Each number is 128 + 32 x the weight over its row's rms, rounded and kept within 0 to 255. Layers, rows and columns count from 0. Numbers have three digits each. The size before them is the row's rms in percent of the matrix's.

# layer 7 MLP up, 192x64, rms 0.258, rows 21-191, columns 0-63
103:157071131093105121142062139125086102129111116118133148141130097157157187065079073161143118165166111190134147169114147128068097177091166120102136173160119153148118127084170148136147169089079131
097:132154079173062122200152098161146086144147146170202138187120144136160136171122082123110117111155117115092136091152128066102106144077208112112145149102112161118148137093087114105135115114121088
115:157090100127145131121148166124101098154138079152161165211095149130099128155132103100108105103117136084124102119154164146093109134147199112085135038108181073132116133192132141162145105082081141
105:108156103189091128150128186093143112135108143141136071125067128175133106149087098077160109165140086122174144130088166115041152104141123110110093106109152092131111182108211120140130093152122144
104:140155125093054077132140158141161099142100134117209078092058139127160081085158152132096143143109133126068122130149161151120142070146106109151202175141115110142112174110140119086105107141152162
089:092105157176106169114135131143113095174203197104121090104135118140179136193107091118058100158133123138149132133108178060164135140165116081076113153131117149157175121140135120126088118082125093
099:131083185115111098125152055131153147068167167148081128126152153111076139148134146135095100207111160095079162086096079100107108172112141137154127080109126078155130144152169104091136164100099114
091:150185076129119064150119171123156113113157139143159125094135162179109107072087097112138112064093150130119157124161107091136128144187157137172190126116222157150111154118115119094154110143121075
095:150130149211171155046153091128050100110152142095154118066099130133158172084118116140160115119144148144158148118118112100148085115134083160168072095129145129117144139102100069147171155121150169
095:120163135144116165130151108126104101120046126141072131213168104130108135136091138153134152154126131181119126128137157140125135087126112118128094119120168137106179104109114092132123166119000101
084:165147118124079114136106144131126102125136079096169121165162127122101138138115179151155139123152158111113117067115155130133114122125085149177150061137131139174127101148236179182147170134060077
096:108109152145195125150133174129135157138145159138147106081130162166140113117119124151150112075139158119199237133133127085147129159120136143063183144129092103178116103177207129144128150109139134
102:117131075161160116069094142143141160069139100115136163123092104155130140099112147144111101153125152063096113145084104109169146125135096082140070072138143129152162136122220102092085105102133056
099:124137091089133149132108129151101094073148148124150140074164118098147104108178148108206104174131156158174053103148150179136104165129183130134133079054098083142179109141110154125109127104136095
093:132103109163070168113061168168112120128131111127144117080089144142121104075066133088115095083134080065151124089133157189151155153155078099146129116180176097170139129176133123125155106164100133
098:101116114125121197123097058188193170148103155138121130142141134087142198177135160129149135073102142163121149103152151122164133131122122096151104175165140190165107136137085110082176114096084098
099:143075104175156131063084108095134119123137153067152134162133078208163118146146169109157114100097142132133133172136180109120133074161117082149117100130149133170045096111087145110144084122129164
099:149162112158167138128141133062147115109090122109102104093192118137182102084114035115092100099098113146177095093151150118137193085138167142152173137159144111110097113171126121110105105149077080
093:150165112190140158140120187157100075128109121111173102128120104105187146126136100166174133169155160170194098113156164111135065097175086072107141115080085149116133106083155134135120134164135079
089:132181126110138148152132068176230143158120120179131096188135094092087133066150070128137105128144053154169113109117091108137155137124073105171135167134174115132099136116139153129149120106146126
104:140144099164140187207110074197098083102126165145101125145072140106152151170117136129128144166115149118110108082125130110150142174137171180142095133132112145117162197100133133135150202133078090
104:170137082125110124150132167216079164157103155110137102165092170133108100185124131158105135141125127076125083161111184154119169093115071096122102176184160109193094118121124141136124145108176150
101:110185091145100144085158141111186140149057106190106154105132134075144140123111095123137147141146108110154110146166075125156190143109063109145157125108208108165150137142139085106085136084136177
103:115094119146166155076154165112136125115113161177110130113144149106107170137144107111105083071156213116090141151135100087140177127159099102121112087110156046148132123145095141125043167172114097
107:132086141077124178151141114135151140101069218120115167165125119119093134105104159095166140163144103193081145117193177169192109147109132125124148157157110109161187118130167103142119133080116145
107:117033160203156105120125086154079142084136168141116164129114181143086102139116155168152091138173127101191130139085151108123134163069154122154163147140166140140146128172114143114083132176138162
090:110129119202065122046103148148121139125100101094081105140110132183139090169115139126116123082123126109145152085137126091127166164120080131196114156115078161110143118144079181100110184123092086
110:079124169151144098124132120194124151121117122173133056082147135091148120087121156115144079158148098109107086168115176083101130129121119121157139146109154139074104156057200087137119185173159099
093:075121089204180134123154116102082135135152116175086113138137127146110145119117123123110110105091156124169143096071059089131093084109149166130129085115131173108163173085074157174105110132128055
109:152138117107124146111134141143055127115150101136141174091107139147149097107144123088107154120114159089148111177103018146075135085148201120162074146127149057136162097126111117117115124132191159
110:146107073120056129145125147128095195115118203082134117135133083125146088124104119141154169104170129144099118105107105115125069082108083114170063119109126097175076160165126163128162106119074092
099:105137122086156080131082186146099098181154139086156141173090135135138165077146132074123133134125165213120149070164096115088098138180088110123121110123112137169118170105155181159118089125085127
099:123119137147116094102091170123119124130147114096166128112141139123121124145128059116097125192152185124156118133083165176096138101112164104128126126099085116160091145194060041107166193155103174
100:119103103130153096127108173168132059158073128142128125119126126150127088133118147126100119159136133117106116112074142131124183107197143226101217179117135133090078095118148114138094067110144113
097:129124149118068142107127193148178081111178133141136109120135120168156190144113097124153169129203125220142120211152131166145121121125136103171135105102113142176116105160097108145117064125142134
106:099142128112132096157121115178168076137067071099126105130158133141106098130168108135133139049097132068092102074168173118151126078144156083138143075109108097142104096125051113148107076119137129
093:125118128158092127166136159077128163049129159171098156179124115128126085122107112135119120135054172133174135135143158100043122093113149182104158207149117118109145195136107167107115145108129138
101:164156153145160137159148163144131093088073073120149097117150118148182044153133153175165159072128143088127133125078128126153145104153156087137092132101129075153095069100160081143090156170128158
095:157112120128115126121125058128190123110197131165099170126090080126118133126164191125136146136227095079109096137137156062127161087096089156120131150144147126175188116132110166119122130108098151
099:142103127131169145144132137130162149148173150110109134149178135102098182106141161152141137089118164099102138072066115142085128127055106061039168146074104152155162134162097150099094120116091161
101:140157122160110161125120151146110121161177066111115113109130117095076136141131095131166124155170140119093173146071103133158178126141136126114100134177155120081092183140233185144133081164095083
098:071060165089129113116153146104178103093115199173104133133135176147081108157141198137154128083168111125129159096131150118138157129141127143147057143111184112125081114137057084120150141106124099
109:141140132134082076107085126061093128125125164136137077167059099099080100092070144104138090142106134113114172111132158135105069168104123148154157137114103136144101059137141158115074190146086155
096:141119138158122142095126110091105115097128085155171145067093103116180155096162082164180142072161125162094137100181083074151157172111158133117053179115079101147105146117113096124161153095129105
103:167095101117091199093089104115118161130104080056133114132182116142112141151089160164171161142135104161096183126149189106160140109135113061101133173095119104117116139091118101108164133084144190
103:122173093082120101203095090144130114123101144110095128096103153174193155051168147161123132153194132132130137095085159116148107086133125109146109164049166157086135151112177128126131163138147154
103:122153103075140032119073075083130087123085123134114145142119107140139108103159107112116048108154110127146123088094122130111113135101196114154184109154130082161134140105128105120128159203160082
105:155130141157141136119201184079172123106143097164128090144073108138145106148147108125105151180149086151170109160140117127172155090138138096142106178072124116138121119100091140050141174050118087
099:117077121108086106146124146141161142095130102135145061107163152070115123125103093111139101152142135144064133124169187104120149124138141132120196151123213129090177152124160139114131076091121037
102:132082093125103079104099124158108120178128151177124172141146120112184128149159074133114134135201185115104098106132072136098088168092142132077111173155141143094136121113161188112138127114040145
105:126183162105152119135144148116095067107107116138110182069078209117148091155113114067133133126156161159110113073107117095123132101099212100123149127124125131086114140153128113170141209115157111
100:141182128149113053073147136125120124079205152124174132105110104131122104179175116098113137120174158134111114097131065114168143128101080139122117095174138187139051128103135137141088150073129101
100:174110120162116089089131128109116033110129147159086140115111122099098195139125066093122173193136117118186119171138104150153134047092100122157172124142173120108130105125116113180146135162106124
090:134096135153132060111155193109131138164134125116065163206111125149124147076115189172147089164131129107081135107112137077134139086098146182155141096191151077131138106105138150108142113170084119
091:160098132116156138177107077085116175107097184169100131105152128081123134099129168169162174124113102123060104145149110144163166149109049092140137121113078166116104091169152080116129090153151183
103:185127173132161081119122126178116144091136128171151136125035091118089176124125169111116123164119117150126157159120152132121202164069145151116144185140102146098152147150137088114101165118081058
103:131164121119139155065171160123084102144181113097108102156132127136128205124200091155094138132099181138142195148122120185079128148109096121123092161089060125129143112187172143138160104112128130
094:163185115121105112132132095073124166091149150098066169095093140140173126116188119161140109100120120168187133129108097127132146105060065170115122108141146043146158113155186157102104103111125136
096:078121118137190138137153033170145103138134109145113095139156144087140110129080139135148081064135177121082111144159107102120180165114123108155159146139099126058146099154112137060136181123094163
096:081086140111078109100127123141085093132116139156128169172128132124102111135151069117084171101186154060130081191120157154096132154090138123088066166084129081133090155166089129133068131110137129
107:117139077121121097155085149081148168177093096194141107088120158120086115148097100117142090095157150138119145159147085111151140163147110125063126166125195110131129070172116064062122173109109135
094:096117108141185120119120141163078095170178162061093143127175117098168163072134102096115144156126088145118150143111085142111130171139061097148165080133083191101151112061111139144098147145154131
099:110118155175202173169216150136167156144139175160157170135131157094182128166134087094082106147126185169159126123106121096113177099110160090095113121104156177115133130154133120126101090105138092
096:144093136195130147122088095060051136111115165195073115077127131084135108120052124101123168113148141134157147097179113145172106089074130102105143135133133153102084143099137102106150121117081132
094:072091148062120188180152144107159098170131150182134133139101095088135120115161143168169108063129155120131145162113112143091151107157119109153116140109133092079113071067089085146104157169087163
095:171065121164135144155127072083080158145131137090138132136110135171155127117076103113147156162154206098145146143159112093115152142154164123194078105130123104140154103088084100129181133155191180
101:132117142139079055108149121150099119156185141159082112134150105120199080166108173143143168174094116115143132124114106121143149125138132144166085115155072103073228124161127150111149112136188148
107:140082142134109119103053151175122174095151134115094138139144074132102132130077126117132170115134122169138163103161119138162107174112127129124125156107108185118176079115215104116088122066196079
094:103093146126096117110084162189100098152153141146075124162147108171144141192169090187154107135113152089080147148107155149144096178125053164172120125087103095150140096099156121087163075114137136
099:120169077159096134141131185099141095133113115097088182097165086117134151169124139148145204173160127076116120083115103163162121150122126174103108128145167132070167152143134063132089081123103188
105:134131136112111071091137171163119095117135150099143102125144211086085139164156125140100155128107118130123165067139107148117112123182108197149144152138153067169174229108148150138116160133152164
104:154149082103111141140067159114108160120159140109113132142142098140126201104146144151151150147135125137130103117123142182162043097099131154126133084104123152169085108100172111173093070176210179
098:126156146092190125097138169152130125140099121138088171128106161078164149135160162136137167136118093172095156128151167136151160112053171109132119136091120149105161130071106147123133240169167092
093:116090136163186140103107134155101204118132093153123132129171155116157153161113075152140131114186108118179147187153169189156212127121090191148152147123168110173121147110125153111146086138105118
101:131124122185160099142144171136105146170130131124153150147136153157163139097090130107130146182148085161161138230101092083121167172167161156144145155156115195093136124083111159149191146098086149
102:149115096109095083128156062130174136128161094136137098139137155161102150130134134171123108212180165138137142154141113145076129058103112087107133137055138112120110109085068100151101160170184102
100:151108153165061137157167165130108167153111114154109149168147201177084108138176110175141087070116153147180139134108125111103156178121164153073109146103155141140109137121207163143117154131094089
099:145155150123149124128119096121164102072134082150188109118095113074096149172186168114171114117160109153166128125179094121144110127095103070116165204128107136088167105168150176123166118093066113
101:147083137096103118144101159146068123155182151172139107072081186142121143169103183134053090084149105162117118107132117109130111110168099115177138101169135147196132101116136179088131101078149135
101:099127117206106142132132150095129119169124112112096138163185115111198108148145133081180191105174112090112137136176113133187117153151097112144130092146140126189116154081122137085218118111133107
098:125153112170161057093134107120099114083169072104135185127107119155105083128158102120112154130128085093182111097120153114086143092113144135086077081162105104118208126114062119112124119189151140
105:089089093186091143139104077117134107148120167073144091138189106108068140106063066131161168179147166161097099084092150121151142099158112098130071131112120148101148122090157140130119091121106087
105:079116096098127083142093111135135116092107175153126131149161084124114094116137172103131151136148150116134092094218184091107079104189148124068087126079121146133155116162068104089126136189098139
096:118128149097135111152147130085085056181139126166108107084089177151130182144119143149085117097154104146180101098122085142204128151139142071137151143105182132158153103159130110195157141126092183
094:162067140134153156153156126132154141148106133160072163123168117131170120102142148131115078116091080156131191104105135127154109113148060089147148113135151119152178082213130148130042133130087083
096:151124158090150114119141154170108086155152167077137169120126084179141180100092141125076117083172141151149156117129138118133130014167117125159152133124093148096157103193154099144091111112158081
102:126173130162091153124157207103134141132163146192116073160099144095141137135133040166142093119108138153162084139078095142096084134150117113154120131129079106087196123147156151112147156130074165
107:134102144176184091116149087161146164122143185092165132098135102085126131141098145152111178164141177127113108111185131201119116153132112155118158124151142108153082082093177129144128070217131098
108:103138117089083137197093106146099094075176170099064097103149128190090127128122133127080073146161095146142110133116187126151132188116079118139119117147149134133085097151069132145130152178113083
094:157151147148120137163153120101157159157146090128121097163041135154185114128109085154150084115108145092129162128058066141148078119062132049117153171112095143181133111109158113100110124153142145
107:072095154168111192073129096095154156121125050124114113146128124139183149155088149142100125126136121072124109097154114161056173132174092185152089083138118092152154150140121128137170114154076107
098:068114092167098114088122136153109135168116122086095095128103141120119144115147143113138126059143094155141065123119122147159183078110141139079089094200139142149128200125157180139142136176134203
107:115104140114057076090116060099123089172059142082198126081088144130131122146120115076156076170114112159128105154168168073108140131098131128075115144162142108155096087107148097117145118124146136
099:032104062116131173184134162139104165135092118055102123152134142136186105191161087120080126129154111179136116121100159167131161151141126111150122132129159165121174127169122117156169117151111174
095:198165131151096134138096158129133146120106188127187117078149152170081110088140094131110155107175195111099095142164147089097163071140125151135142096177135095072099155201143122132126096121130098
096:153119121171115164136139187168119034088063099056145150159104155187139115112147093130154120129155143171110165091126142105089092129133116166066131098132105121115152114083133100147161115133114065
110:104076165173128109118091141143164117180132136140092113085140148122073155106113155127129065127139102040194129094106098138102155120157167109120114097109186125132069102081106090148072119160142094
100:160175136188082116093124139142185174156133122075170132142127127101092140078111120072127119141168165086075146125153131133125150132108196113097134122181168196155092175117118167146098122111116071
099:144086175177144134136221124122117174124086110130089163116151109112071124160200155099083138097115147104092140135065135136152123150109079142099078120145129060144107141146068150113082133127141106
101:151080168136156108132086144058139108139158143177104133158066123167120154129147110142093240136112111115127136160086156124089148108136167076189116169130117095132176124144111081091099154115112114
099:144196093097121100109115092132168130134188155173160135144121123111155192137113158141156078145166132181117122103186161162174125068205160089138175155146124166093106103133135112145146140143073131
101:100100039078136136117094163121116157185134165163176131144121140161167068148120092129109176188100160081159106151135084161149126155149129072140113151176156166191130135091125134120130103092125132
107:171118095096105117109147134173140104157165110147123099145114119160131063143145122096154105160116087148125119053047120094096105120088172169124085154066147136175128129185165148137115119097207129
093:127127086175148101184149107114154095086119186158117141094067091140105135216118141116129179056151110120142181083105129154097119109139101170128123128158076093145082141122080112130173158156140115
101:132200043147141129178106123080106088130135158102112112135121090180140062142102114145127135157113130124103148148101202133156148183107128107144064125148139127097147140152138107183136209154163143
100:085100123212180130128111116147111129150111140136167155145130157082147067161168093147118131127171155153136129039159144109119175135104123107134152166088076088150086087149176087168160153109156110
102:114142133108153155101163122120096116188091150101114134176106101132183157106098153165048104138111160071084157102120171142097111101153170085122141077070137138103109108095060132151158160139071112
103:202162086104102154125159119163132142136095183046107103149077099155143167175163151132106081115124132157110176148130073119153121112101128092127098073095129073128178077137141121139130084122086112
103:119187114103119095121087077173133139142171103137111106120121148158073168115151156141098128097128108114134147170121073118140148112179131088091143109096178071114165109170147110236064138141118124
097:077121142130128169145164140104130159130123088155081172087125160115153063146104144097101103064170089077144163123173144169099144099137132116101104140169152106162137119210092081095179128113178139
105:183118135054158123162092126122134156111144158115127156108202157150126216130096133141152146129109161116110140053178216116109097159191124123179126122153175137119152113136132130133144144149124091
101:129113138187194124158144067089130123123149129135116137176118087100061146217108099154165121159135129134138137103077119093150178104141139094050149129180087104096082133133145165097123157106125136
088:099089165122160133079185105133099179101045129068112139117167103140092124166149136102084171166130082192114121107175126124184154094088139067092138161107121112137114100118146154160100141109142143
095:128141125188111171162165125103103144124079109191153163115077169134112082101075114104042142065164148103163143143115142135137113127141091110113096127156090072159143084151119145106100090133135060
106:119167139114127080117070098159121098159108074143138089131119135133188168132082112152138099084200147130128070169162172147182110128068112138138122113092129125195146151116147152099153153073182110
105:135123115179133167149179154094138120085154105081100132093206127128166120198130113148140152091114135182092122053146156108147096121097112161096119104120047092152188123171111128119117138126158166
091:177167164122100118117127123079062111119158160113153161106103112167154177133052173148109142151160173129103137183168147132155089174131126141107153126125086131157102149173111210124089098182138146
098:158151135087156162096135144119179120128155076093171129033122130115152175190123107110097125090112088175106148185123146062148133079149130122145130127142183147175102128118133081117108119106108065
098:195148128094134151137136130062113130115122138096128163092128120162137117149190106119101097097150117177201099116136111121161182090157119123105139048120131157110095120078156140123060162128103204
103:095131130107082171130084170122093109097099115089146125101109096142098141105134138180192193128133108090155110181132109136088125127116099127144164211199089086097146129153186153108146106125183135
094:092135116123130138046155159123136136190131207154169172164157100148131136103151104106179171162079120112121138102151130190155124103180127108168139161081131189121103055162117134133127157127123116
111:070129142186174118097150166144118088093139164117190133102121145145106110054112120141067143110152138134155117106111179164167087083122131071078153138113154116147142066065147086170151134123133153
113:147180192166095175167130113148154185105176091170194111097106100072157114135171084126139175112140110124137137150131107146173118131137142129197064108137110158056098132139123147103097120115129096
104:060151169155129153150147186101157141066159127142170174129119123142052120131134158114135083129141131114139122122137144167168120170152171161084153129134169138106137095149081014096147133131104136
091:096145109118131121098127086147129127116095181095093112157171112183109139116077101117144151112139112223127107145146158084110143089165210153094121167158083046139141098133105171134095112150137161
104:129129136120126128138140083108212139144080041171110119148134132096155086060182138092119113138176167134154108132146125081119116142213112100100110159137093096147103159132116107119080158124097178
097:130182166133181134080165107137154123112118142116138218095117156096145128149149125126089114115133097114137095123155121120109046116156123127083101138109119186117087116034160105096090195156116112
098:084186198118146102115092168151166167147147131148092131150142167123162179122136166144146120162082089144145112153085132174158118092131108198113114084063149178156124158119128148079151069094140125
102:127131119087106143173170109047117152104206138118111108103174140131166103125204118137122092165135142113146140118134149130176171072096213154145102114109080122149089093154116119109081136097127091
103:125167167144115113108169170151138137129113148157193152134137098120149103047134151120154109073171150145130123150135063110166162057121091179130158105199138066095111118134146120158076127172142141
094:141122136163188087133077116153090138200115132136133188159128132054107139124152123106150140149152103084144130149186102146148199170139146152090117104128105179096053128148140151141161109169177154
091:178147173154178205092147141154138143128133136075103132133142119110141079144154110116112122157106083119092154177111170132102130184116157204150099136133085167105127066084110078074180124117115124
105:150067079102097135142119124062150143149118159106106116152155121147151101149097114134105129136145158105136097096133107114130114152167137082123128079098113144062143162225081115098177028113125139
096:123170124103152101115095123151071089138092109143099082107160115104116108134096128107131105102163098102096154103076199140162121100101094135081134160146076139171088128159176135137092181169221136
100:129136101094141105132140097128161114109181155120068112092108118154178143094084144119115120121210070066140152151111160128179141174069120083088130162114102170191161130136137187098133099109106139
101:248089088122126103116105131114125148151169133096193150115094101143149167153123151163167147097093155106124183146170156139160100165080160147141145152125137175124042120133115162111126136108131108
097:146048169127122149112075215085097145143090125133085132116126157143213152133155142092144103069119123159167184102081144111184133157150117093112116124146112148126102087127108112113186142115143144
102:082160160097159179158127082178122145175143128157120109148102087092100128105091150141056131102108123108117149107155147129090144178087103103105164073188178158101114121075201132088117124120152100
102:094112176134151112069104118130107125159123049142142109129148150180197090076111124168076123127092110156172071151151140132127181114117181127167164133155096120173117126092097171111109148156089180
100:108093149160156148120229103147123182057130158131128150135082131086112119128110094105131073116169123107114130145128099174085093109102199127117129176167124114187154135194130127140126157170153111
095:115126083106103160160080143123208106081056098098152111063123125136161156137166134151159138095089129136131101178110112126163161122135075060123113113153145133192139153057124131114088091109114115
103:178157127092144118135124118084149128111089180154093145199110039121078128119154144113084115133146165148094130122139145116113138126135069145091145104220099066087130114115154127193143121140116093
105:097102120095070124140110150157109109194110120120172157150099134145141104175131100147122156091133132108178134151123141142150139143153090157085182182092168107186155066144205113188132115138063120
106:134124103051112107103132095136146128136128120124174097157150145176110194200094078135130169112199127104074120179147129126137124121122147158133134115164178121128137090115188160174129081086076161
097:126109098088184139129121102148095065132069075126203136138141172100103031078127123142090131140129134141144127131147112079114140121165114094156123115140128137198142165077095152151085134175149144
096:127112138104087128129133114062125147107112096073141126079137104062166180052119133128129135114112150173098107168135107132109107175161133174081109055164123153081171146181136086132078134143164133
107:123106145111123063087124142122093192126091118126200098176106151099115053120101062108137066155164168147127126132168151163135154214120147162119143096105163123161131142177137113146110149124151109
107:097142172113116104177046172123151121168101094122144107158102102083166144163113080131084110106079110062074116129148178133110109133142122108191132144081128147107168117131133137157114097170055107
091:131099087086149114185124080078098093086108107092137109091057072119071112147077166095137081124119142102122134100110111112075154171149164120136116115153100082171094144110091102150108105069104109
096:163183112099139108114147215181126100108106050164144159057126155146134083083085166100159167074181112120118106141125101126200135118125109131106143105127148180143161115155132109124103152106123142
095:091137127132163182151139125152110141180160128071128114063182108165173196121184132169146115093123131046149117150066117111137087146107127111114094148061075126139172097120128115118168118127116129
102:115155156096102115138143178133062186153174118140206129176143139196135105091126131156132110127120176149037119136113097115141121133141155118122130103147128176180132136182154134096144063132113079
099:161132095149148147125135130119121162135125112102108131118177144138152132181158111115075159143176081217143107165084157168121184116158214077145168072140101080103080100119159115127133122116150152
101:171145174138116094111096111091147143092122126154102125163131110204100170150115124105096169122048101140183144101142131078124121130175112108121193074092144101076149137140111106095172195132090146
092:125138090110091145165162122104096164138132128059133129152080115143134159103095084149046136102185189152153141115131151081110116099124082059150159121163103156166137131110104116058146179096153142
108:144147082181128112081145134103152115135080065107137072121128138135063094122125131138147134141140223168121118137147105132142128092112122115079183137093132206144110175075106131108098094081080114
107:087108147142082102111103097097151149090184145111106053136120087107127145140124162115135110077178176186144079203121097096114162097151092137160141163157134068163095087099123148112118149175122118
102:157148139143166069132077164097153157096114194213105122092110080102176105131111124144097078147080145162144134131082148074165153117144092155182139164160117126127156130124095138089114117069110103
100:099082144151153144117131131126168099111117201144054132081073109119172134111151215121126095138142165107103159137134127146126159149152165071102160104129130133087142111114174070176157156066159135
098:074150207119129192152181183129121121123143098169113125115103079122116086130119159179094195101139115149100101133100107158140112086191142122123145203149109154094084156158154119138135156101092142
104:134132136114186092156165116141102179112172157143127169033118187135166118159109157122119084125127120083128121110101165089109174130105130135140160160071147136102060162168089161085108159152170111
101:114108173096158196129130130102148113141204183183138157185117126059108157159157144154135084117106149088140081148111106149139131174182099130133152159156113137152119141053129126079120156157138174
097:096171111136162133172098089132148115118139182101184054143124068153162124101100118121107069143156121110124103132128128146110104090158067126146138119152062092064159117171118128146086063150134179
101:080129125128086144125167129104180137133136161121114155086088119124120111118090204130087070093134140100079139129131063150134134118100133155168119120197123122107182124124139206186069144126123068
103:086148091130103158133172133127091110153119116119142121097165151093104093124133150151128122099127098137054158102179100054147243065117077156119140103090128168130102108141117127106164119114141075
090:130109101126168086093213152122138074126190143144127103098093126122145084119100172102065120131102129132128158126123144129136218142137129123142130133144050138129072158156183130167165089170133162
103:125161099086113127145147101109148151118083152160124113119146159157165099117187072160106148137102079189164096144185071060059107103129155101135140189141148147103116156131149163079111080118104137
098:121086117133179113173124108124119100160147117139139154138115113147142115071100076131089145174104133142063097079115136117199101112170153097094106130149133130128057152228139103103182135086162139
105:090097172108083146132156079095118168172110135155159121178118095085184092172171147124163140177191132144108155155132116087093166079181175119136106149140114150122139142197096118119144150114111073
098:109126151118149097159146122068132087062107181134091096201089094154136098145119166140120082133126168110143080196104123131114125106199144164092129158160151150106144118092095085121081123075093128
103:097108119162094142119165090136198113120070138137117150162145165089077083093165120162158148102160114120082131142102116107077073159065146094151093143092164081148054172137148158114123140099143143